Weights of a small GPT-style language model, trained from scratch on English Wikipedia.
Architecture: LayerNorm before each block, learned and rotary positions, no biases in attention or MLP.
Training: a variant of SOAP for these matrices, 548M tokens.
Each number is 128 + 32 x the weight over its row's rms, rounded and kept within 0 to 255. Layers, rows and columns count from 0. The size above them is the row's rms in percent of the matrix's.

# layer 8 MLP down, 256x1024, rms 0.0494, rows 0-24, columns 640-767
size [101  95 102  99  98 100 101 105 103 102  95  99 109 100  99 104 101  96 101  96  97 102 105 106 100]
[[125 159  97 164 113 134 138 139 143 118 130 109 168 104 118 114  86 102 111 100  99  29  96 167 142 158 122 118 198 110 124  77  89  78 134  85 100 140 133 156 123  91 128 148 182 158 101 206  90  75 106  37 189 135 115 172  86  99 130  94 163 157  95 116 121 131 161 143 170  51 102 119  80 124 167  71 138 194 128 129 102 155 136 114 106  56 133  75 151  97 151 132 180 145 144 152 164  63  79 156 158 179 101 151 117 166  97 172 118  98 114 126 139 151 156 133 149 113 190 114 105 129  90 185 122 150 115 174]
 [128 107 136 106 141 161 141 166 175 115  97 126 111 132 169 111 115 132 110 200 141 106 164 160 132 108 128 145 131 140 170 113 186 126 146  88  96 151 255 140  79 110 161 207 129 136  73  88 106 128 133 108 117 142 169 138 181 174 105 145 129  83 106 202 139  97 109 129  75 159 139 162 143 108 112 177 102 101 138 143 161 155 117 136 111  86  79  92 135 148 118  75 130 133  93 100 106  96 159 113  40 158  67 151  76 100 161  93  61 144 180 156 179 152 142 142 121  98 130 101 130 130 186 164 152 135 101 135]
 [144  86  60 149 182  85 141  85 137 164 110  80 172 117  86  81  79 153 108 167  82 100 185 112  88 106 123 151  44 199 104 125 154 114 147 174 129  94 124 110 108 129 134 164 123 164 130 166 130 145 147  96 105 122 149 118  91 153 151 157 129  68 129  87 136 124 133 175 109 167 113  55 112 110 111 166 166 133 159 174 154 118 201 172 118 132 116 113 114 148 108 140 175 136 125 145 150 168 116 127 115 112 102 162 120  90 148  96 102 112 144 131 155 102  76  93 138 144 169 138 167  95 110 122 115  90 133 151]
 [140  75 130 184 115  54 163 138 115  83 166  72 127 122 167  87 118 148 158 132 146 120 136 116 108 169 125  94 128 118 191 141 167 106 172 122  55 115 125 163  88 156 129 129 145 119  82  89 133 167 106 178 133 202 110 119 126  79 162  93  93  72 144 141 163 178 165 161 177 141 141  86 119 106 142 180  89 165 155 157  82 172 126 152  61  81 178 123 138 121  82  87  88  95  96 109 143 131 182 138 163 172 160 130 177 186  86 166 130 152 101 131 129  93 121 155 100 132 137 103  54 143 132 138 170 134 111 118]
 [104 161 113 114 139 150 132 176 132 154 128 159 139 170 185 147  56 118 115 199 158 179 133 127  80 149 149 109 162 174 106 157 137  97  80 113 120 163 178 125  82 124 112 142 105 106 169 131 132 101  91  81 159  82 122 130 120  92 114 178 166 159 125 100 189 164 151  91  93 179 177 103 159 133 140  73  57 144  83 107 178 122 149 157 112 138 103 147 163 110 133  70 124 173 107 162  98 165 156  99 114 117 141 119 104 123 156 111 151 166  86 115  95 104  99 162 139 177 177 172 107 106 101  87 178  41 123 102]
 [155  93 129 137 172  80 106 154 129 104 135 158 171  83 145 105 157 119  95 130 158 115 176 153 184 150 141 101 126 154 107 118  70 101 148 132 103 146 122 119 145 112 120  81 128 154 129 146  98  74 104 157 126 142  51 135  99 113  93 113  63  57  98 105 124 169 151 176  89 160 154  67 147 145 160  61 184 112 127 128 143 164 173 136 119 100 120 105 118 148 148 125  96 102 171 132 145 163  97 188 140 173 130 126  93  91  92 129 133 138 182 112 159 110 138 179 101 125  63 209 133 188 119 108  83  99 139 176]
 [ 80 152 167 147 182 116 127  55 137 154  93 138 129  94 152 125 116 131 125 184 111 155 168 187 140 138  72  86 157  80 149 124  98  92 136  83 181 192 156 111 123 197  96 120  71 190  95 128 104 107 129 139  79 151 145  98 171 109 100 133  76 219 110 100 127 130 107 116 140  89 107 151 138 154 129 174 127  97 169 141  86 114 136 102 126 155 111 125  91  88 120 109  78 162 170 120 100 126 131  81  82 121 137 158 180 118 121 129  95 112 120 123 140 124 167 184 122  95 133 140 152 103 113 163 110 149  87 141]
 [173 120 136 123 147 118 188 138 175 170 133 124 169  49  81 194 143 157 156 142 176 146  97 107 103 100 188 184 132 108 173 105 147 147 161 145 118 168 136 177  90 119 176 120 139  85 121 102  95 134 143  92 142 143 188 150 135  98 180 136  93 116 166 105 111 132 131 138 121  80  81 157 116  95 127 113 152 200 152 134  84 163  68 118 133 135 117  83 164 107 145 105 137 145 161 173 112 105 147 135 111 136 101 112  86 242 116  57 162 131 108 157 142 117 166 129 116 106 140  97 120 120 152 180 107 143 135 121]
 [131 117 110 132 121  81 195 132 124 142 141 136 146 129 126 126 123  64 157  98 118 116 153 110 157 147  75  97 160 133 170 117  78 171  77 117 155 164 169 137 113 133  91  90 123 157 121 169 121  43 108 153  76 144 214  92 122 136 127  97 188 126 109 156 103 141 133 131 118  93 135 119 154 112 133 136  98 140 136 171 170 128  85 104  75 123 164 117 166 156 114 195 136 128 122 148 129  72 129 135 108 103 149  86 119 140 143 154  79 121  94 108 121 188  84  84 135  90 166 146  87 116 130 163 139 137 159 122]
 [148  89 129 127  83 136 121 122 198 186 110  76 144 116 196 136  91 144 122 188 206  99  83 137 143  57 133 162 110 140 120 109 156 145 119 177 168  81 102  91 147  87 148 118 143 104  79  87 141 156  86 145 127 125  74 121 150 213 153 175 133 122 143 126 135 142 159 142 142 153 140 148 118 133 194 133 184 133 106 132 155  97 146  92  59 155 167 114 146 142 125 117 156 175 114 150 115 141 170 215 120 151  83 106 163 102 184 161 108 127 124 141 123  95 130 151 169  80 159 133 173 148 144 121 149  85 106 115]
 [151 186 109 118 131 168 146 131 132 112 107 126 139 148 126  63 150  84 117 109 114  99 116 122 158 175 137 111 129 161 173 118 163 107 177 135 164 172 165 100  71 132 160 155 135 146 127 135 144 125 136 130 132 132  86 145  74 107 142 150 158 148 143  69 120  60 175 157 115 100 121 205  96 193 147  89 116 140 146 105 135 143 119 123  82 141  74 134 155 121 139 104 143 145  99 101  93 123 111  85 127 188 106 134 145 104 128 116 101 117 126 151 110 138 180 117 175 146 137 109 135 128 136 150 139 107 122 172]
 [122 145 108 154 143 141  80 164 138 136 132 129  81 116  92 105 136 105  86  94  87  96 119 127  96 148 113 170 188  92 123 201 115  74  83 119 117 142  42 149 149  44 154 133  79 159 116  68 117 160 120  95  83 126 146 140  57 128 152 141 130 147 118 147 143 136 153 161  97 129 169 149 111 122 129  22 151 125 135 155 106 145  94 160 119  95 149 158 175 112 153 150 104 171 165 133 178 153 108 102 164  93  74 148 132  93  95 107 143  59 159 102  79 167 108 124 152 107  61 148 103 116 175 117 144 149 114 138]
 [133 162 149  70 162 118 164 137 120 108 130 106 169  86 125 158 120 183  71 160 147 145 138 161 104 107 183 152 131 119 128 169 125  68  63 121  87 111 126  58 148 123 164 159 126 109 178 124  96 106 169 145 150 124 162 161 135 172 155 131 128 128 161 132 106 177 127 118 149  99 130 102  99 131 145 141  91 102  92 150 124 132  71 173 161 153 112 127  78 132 107 165 104 115 165 152 126 122 149  60 128 164 126 113  80 139  91 102 181 121 163 175 101 165 115 120 156 160  90  93  70 154 116 105 160 105 102 163]
 [103 140 103 155 157 128 130 187 126  84 107 148 142 112 172 142 183 148 168 168 129 148 123 161 145 140 132 122 106 103  86 143 134  94  66 151 196 164 157 118 140 186 136 122 142 120 149 174 119  84 133 110 142 105  48 171  91 133 115  81 165 144 107 153 127 163  96 169 139 139 134  74 137  61 153 120 182 103 157 121 176 162 113 148 188 137  84 121 134 159  75 172 153  88 130 126 138 137 120  50  92  91 116 126 134 150 153  63 132  66  95 151 138 116 146  87 114 111  90 134 175 198 143 137 153 167 149 144]
 [159 176 165 148 155 159 153 146 119 132 121 150 139 111  89  86 117 127 109 153 137 102  96 142 134  78 126 121 153  36 104 143 152 142 119 172 139 100 129 160 145 115  92 159 157 146 125 101 120 118 139  93 131  71  88 158  91  94  99 156 148  97 119  88 139 168 137 117 144 154 142 125 119  86 141 116 180  90 166  94 124 170 103  90 167 108 140 147 123 160 159 134  93 132  92 144  95 186 132 131 127 136 129  97 118 101  85 116 146 124 144  51 181  59 140 121 175  94 111 128 139 169  90 174 126  46 118 129]
 [141 115 118  94 128 141 111 109 112  91  46  91 159 178 109 175 109 207 113 133 109 165 137 135 112 194 155 166  84 105 164 163 138 170 166 162 128 154 113 159 104 141 135 133 116 144 153  91 110 180 133  77 128 130 187 113 108 111  53 164 159 214 110 120 124 136 145 145  83 136 167 136 147 136 133 123 195  73 100 182 136  81 174 129 110 151 177 144 125  98 113 183 118 119  91 146 108 209 120 137 141 174  70  83 111 119 124 157 162 148 112 176 140 109 159 204 115 119 135  61 140 165 113 119 129 102  82 111]
 [168 202  77  83 147 165  89 111 117 158 141 102  98 124 139 113  62 110 171  73 165  75 147 126  97  68  97 145 142 103 107 107 138  69  87  60 185 149 118 178 105 138 194  13 107 148 121 145  65 106 108 139 137 131 149 148 181 101 122 101 150 124 159 169 119 124 163 126 155 173 127 100 143 124 105 104 155 157  84 133 131 156 120 109  88 135 154 125 126  76 145 111 148 139 131 140 115 122 132 149  76 110 130  48 158 109 128 109 122 119 201 121 112 103 137 104 197 126 126 101 120 101  94 123 109 127  71 130]
 [112 121 119 102 130 171  83 113  75  86 166 177 169 107 120 127 129  97  61  96  92  90 129 118 109  77 129 113 121 140 157  90 174 114 147 170 141 128 102 108 128 125 120 182 104 169 134 156 105  92 111 101 140 138 129 112 141 148 128 130 143  95  86 132 116 120 127 120  91 134 144 122 166 157 172 110 183 126 177 108 141 123  87 109 116 120  96 116 105  92 125 141  96  83  81 156 101 127 159 137  95 140  99 163 166 148 115 149 109  84  75 131 133 140 123 141 107 129 134 193  73 183  92 135 115 160  87 154]
 [151 130 115  44 138 177 176 142 139 144 149 162 117 139  85 148 161 128 118 116 187 135  96  90 138 156 156 161 120 112 139  70 122 123 146 165 166 138  87 170  87 115 120  95 159 110 157 133 129 113 183  61 124 113 136 153 167  82 127 138 116 162 188 107 123 124 181  98 115 139 165 120 161 110 101 111 198 113 118 123  69 161 171 152  65 171 114 172 126 187 119 109  86 144 121 108  85 211 112 123 164 190 102 160 118  33  81 103 155 139  81 157 111 150  70 119 187 125 131 192 129 116 140 120  95 149 148 157]
 [122 158 160 152 143  85  93 148 129 140 138 120 146 109 208  65 135  68 127  75 120 132 127 126 114 105 107 104 188 103 160 240 117 141  61 159 126 138 130 114 116 146 142 138 108  65 147 104 100 127  93 143  75 125 103 105 129 183 111  99 120  99 120 141  68 133 129 129 156  34 111  97 136  71 160 106 138 177 147 123 146 109  95 114  81 139 189 146  97 104 134 143 118 103 121 153 162 172 115  97 152 123  88 166 143 117 157 139  95 139 129 118 100 167 168 127  76 126 149 207  75 119  77 119 134 149  95 158]
 [119  27 104 120  88 140 186 204  89 100  76  89 147  97 164 137 125 103  93  58 142 122 118 149  98 160  86 138 132 108 162 181 158 148 102  96 132 168 176 188  98  87 139 135 108  98  61 145 127 131 164 145 114 153 119 158 105 139 161 109 223  84 137 141 116 115 106 149 124 163 127  26 164 117 144 166 123 102 124 148 167 139 237 116  65 157 184 132  57  73 163 133 158  77 100 138 164 122 120  86 113 141 177 108 100  35 142  84 151  95  99  96 115 178 122 129 150 137 116 130  91  94 158 152 127 227 189 149]
 [109 146 176 182 107 153 114 133  95 115 147 150 111 182 120 184  90 148 113 105 120 137 137 170  87 144 140  87 130 147  66 104  87 113 129  94 153 166 126 177  62  99 119 135  83 106 127  93 130 163 145 144 111  96  97  94 135 118 138  85 112 118 145 123 160 172 141 126  87 192  92 155 133 142  88 101 104 138 136 116 109  93 137 127  80 124  97  90 108 160  94  79 182 145 102  89 117 180 154 130 131 169 139 152 162 163 108 128 103  86 133 151 154  87 161  20 138  81 109 115 127 156 168 139 157 115 177 175]
 [121 155 120  54 143 158 147 105 126 122 134 179 122 128 124 162 138 112 132 148 187 141 139 149 140 144 106 117 131 177 111 120 135 101  92 117  93 123 158 145 151 140 123 119 156 136 108 129  64  78 157 128  87 140  74 137 127 141 142 142 130 214  72 178 139  80  88 103 131 144 171 125  91 111 134 141 103 142 136 141  97 112 116 124 118 167 125  82 131 111  83 185 189 176  99 133 143 163  78 181 111  81 114 175 151 124 143 126 122 117 124 166 142 128 144  82  99 180 109 120  82  99 101  59 124  89 156 104]
 [ 89 151 123 108 134  98 116  89  86 114 150 159 122 111 103 103 164  96 162 189 140  83 195 155 174  92  79  93 114 109  45 100 106 112 169 133 161 105 105 112 153 124 185 167 129 131  93 152  85 174 117 144 145  83 110  82 145 136 111 113  47 117 106  72 113 130 127 139  82 176 120  95 113 108 164 111 124 135 140 122 187 140 129 129 116  87 127 179 105 114 152 139 192 108  89 144 152 122  83 105 127  76 141 128 122 160  92 157  77  92 116 131 175 124 122 130 113 178 108  78  84 152 128 122 138 108 111 132]
 [154 139 117 155 137 148 103  97 122 127  82 144 132 111 147 124 115 139 109 124 170  77 139 149  81 121 140 104 127  72  60  72 123  99  79  93 101  88 173 107 140  99 132 181 119 190 149  77 140 138  49 136 171 176 119 131 204 122 158 191 137 166 113  86 189 161 111  82  93 150  76 140  89 108 150 134 160  86 113 117  86 165 190 179 147 114 172 172 119 150 189 158 118 142  68 146 117  90 154  44 153  92  85 149 154 170 122 127 184 158 118  93 150 121 147 133 160 182 108 161 130 150 133 109 131 133 152 193]]